Part of a small language model's weights: biases.
Each number is 128 + 32 x the weight over its row's rms, rounded and kept within 0 to 255. Layers, rows and columns count from 0. Numbers have three digits each. The size before them is the row's rms in percent of the matrix's.

# layer 6 MLP up, 256x64, rms 0.0882, rows 118-159, columns 0-31
089:107089097159133115092085090096105082058101125070124149161140140140097180118092204079129113129153
119:097184155120190131139170159136157078160104108133065097194117125150150133098113118127181078128097
101:133154120132157115137075097167114112124133158105078146132073135125107055073116160102088147106164
094:144075132149172168069096136129125130090103090122142147149123092108143173121153158208087142087142
088:143126113119149148075152142117105109116181147158140132107119145126178157186154156167109063091123
093:081159095128157117131087135097073124124118091106091060113106116075152153112079164115104071096153
095:095167100160143106150163148110111108106096096117086175135162123135153088076148074066129087171187
100:138132088151108127180165109149150110139143076149130138108147141125058163123137171087080135122133
101:119171163150132144078075150142134119080144055127123120146159133104141122108118069134078107087077
073:114165140136142153112156080153193130119133158099044106088109106118187147113157141117099115125124
089:143135135087127093099098103184119116140186049070097097150106086125181097095181086125112133094149
094:128107173065096162124153105111162139077146129140118127132135101137114166049144133212193097120143
113:150094096105110135130116181154140119108110211064146125155127120087080150154176140152121130058118
103:124168072151109161108125170137123155042140164097077107125108172159140137112138097157152088069136
111:157191139105087168065164141108117088139106171098140109123128135172112147050092088123214133108139
083:148138143155095075137127157091087149071129150107084146077133141179161114119126144099094157090101
103:137156175131152085112107131142102082056144122099071168148065184152128155141130080146118182065163
099:079124130135071156107121086080166152115108124207107147102159135127138118133110162129088122118158
099:148135072146148121041074122103142052140099138099159101118150127150163143146098108150135074129135
120:107108107127085109056118178136097107119132140148109161155133169196154069167108124146133144051128
095:188098112157148085110114173116124159136149065160099088100109118197106160121096117192159105129136
091:154118148117086084164155130099153110082122189143105140166070181063097190125144162156096107132145
103:150100178104169146115130187117122130137038181094118064142137160162153103138128138094088108126104
099:138128150090165131128151121148215135134121108123103102154145070123149127100096145095113112132166
097:122150139198036135190153067177118111145138143142077164131142140124144065154132113139105168086135
092:082080037137135095151074174131153109074137199122128127137101167100112154132101139128111114183095
118:128112118172123125108085164082132170103149087067118135079147148174158106182110133074111132129144
094:133106010131136095119146087079170185099154158140100143074131085148141104084133123125129133140145
107:200208169177207155114103089119136164109143149160127162131159130157164103156058138107111159093125
110:062190132166140092134125111086139067151159130157089130137130070137182125078103093147096119131168
109:108134160168129080169096153149142066120151090119075151190075153137160072138109130116095117132124
105:155173143186137114147150171154132188100082091147104040118128122124166098071075142162086159135112
103:061143089085131162142122097124193084150139093099079147085118161159071199099109112137128114166146
090:113144173135079139136107127078115130117111141036111103093118088132183081137050085146092160066116
091:088071119102124100082104105119079106114106106110141107111151067156167059148056121105118097135094
084:101113142149161130131173193115100155125115153084169164156169059127114091111151098110082096087111
095:105135137094136142110062150097123191125118176116055148181105094125140129106101116134083098175102
103:100144081094102177102072125157139105139132169092131151084124105188083122101088151151132162099116
094:102139139114119058089149145163169123092130148117142157101139156149116099116043082123145149114067
094:142082168080068161113154131130062130091109095150098115087123123183071106098135158108159139083144
091:122171099088107153178122148131134111187154170124138088169121093074099194100184120113080100095173
093:161158101156108168118140141088203139057110187102085145117095121126079160121137053178118148108134
# layer 6 MLP down (transposed), 256x64, rms 0.0879, rows 118-158, columns 0-31
088:164097155088096132126123160149130131146114108103173185090137109140084114086165164128175116138120
104:121126185099098080087136120120155183068144159168067126112123160118153117122106107111142144117119
103:170120094121093153138161172105138147127161148133121078086149090167197105103154165194139113177096
082:059146118104102139178209142121100191163115132118115111108133124119196103128170148128106189130130
081:087144087098151145097140129129138127134111197142146155170138127097099086120098176132147176132133
089:185154089170131090125155208101143075136141175156162112136122117099192058145082115179120160177103
091:091129096037099164157139087112101202178139100070153100143098085159104112116116151133111109111107
094:111192053088142124132057182122183171124099160139100108127144124166116122117111084173106155124111
103:152094179185092184121157160154123132081097110137148141116126076176127107142164124136136107086154
129:148093119158150120075166165136150084172123183162182131130121104056144104110198151127138112148151
083:167093128132129170146155175138153112107165133065143076155207150117135098093218115127169141090104
081:101166117149136111099160175135175089165120083079128129199119106149132116147088127167113134190102
096:118130154146095127112093087090114086099141063096133144110089113150228092133140141084112151143115
125:133131074111134148130113085122087223196086125114131154132127169104112094182133140130085137143114
102:059092103131109075132105096154137083066148122139115049145138114141145143083180082137115150149158
084:130136091090133093114086127148131149089149141135209154106187134070091177140104162148145138119123
126:163167099126157113101127044133138131131086129097141140140125132090154104140180175082154096172121
079:151168084110119139075134165097117110119121165156140097098201124077133059116139131126182156116080
096:083129124111079179212114111160118131157139122096135166159129128091121105113153107066080177126126
126:153113061107099184106143101100097157105150080098092191135094114213136061173142163113115112114119
155:129096200152146111123149095118077075068091133107148099135155196157137145146155155079111095152110
082:142144123152092122154067182101164112095123116163139135128143123126091141093082199179173100151117
112:109056174121110079084142185137076156119130081123088093096092154162140136125158115129147128169172
107:210115094178071182192171157094129154124104115144115153088160120162072130148127136152190154124132
082:168175110065167088103097186129143161094171101139098133125138133117176123066085092149144140110166
095:191139121124119049096116141112108073136126133155116127136109102137099168108094111123154149154148
099:166137103147090077170114129106135135156172151159110140175087126141127144135126153142193149103141
090:095102126105102118118133149173151121137143150151155055144096129014161113086193135145140196149112
104:152170167062084152148131092155074194157199119206151117126139147096119093182119098102106169133140
108:119154161147100090078096137192105116165120163161115136122098077144165061169069128116147151181143
115:101123157172167157103134142102143171172168065172125091154111130119123114142070192139092197075097
106:157139170131136097194151153148092205115130085133133148104176139110134095138109167117135160067110
109:103152135155093091120108105082114153155120138145152152178127143128080111096120106141162145135123
100:126101195110108099166170122089137182158128114145188112094089115079137132139137111079113107159147
088:202148113112121121149138116129123070122103149127118131107111146020077116141188107150110146113139
087:136083100126110150215109152124144136114116131125113076089094177161168144190116138155152145163117
102:136160079161053140115154123115128083155127103142184111107170143091174078110113144155129115044112
102:127102112109149107161144114138160139122088100101138136072110165136205105094176149082215158178106
103:181123126166132137134159136150157158106153089112169130120082112224113121159099140146156107111083
096:108142070109135146096111092133143084101103185091114137103126069061162108133072144129095142111116
073:065114127151180104096082122120157136036121111081110149109188174184112112178044160109128131117159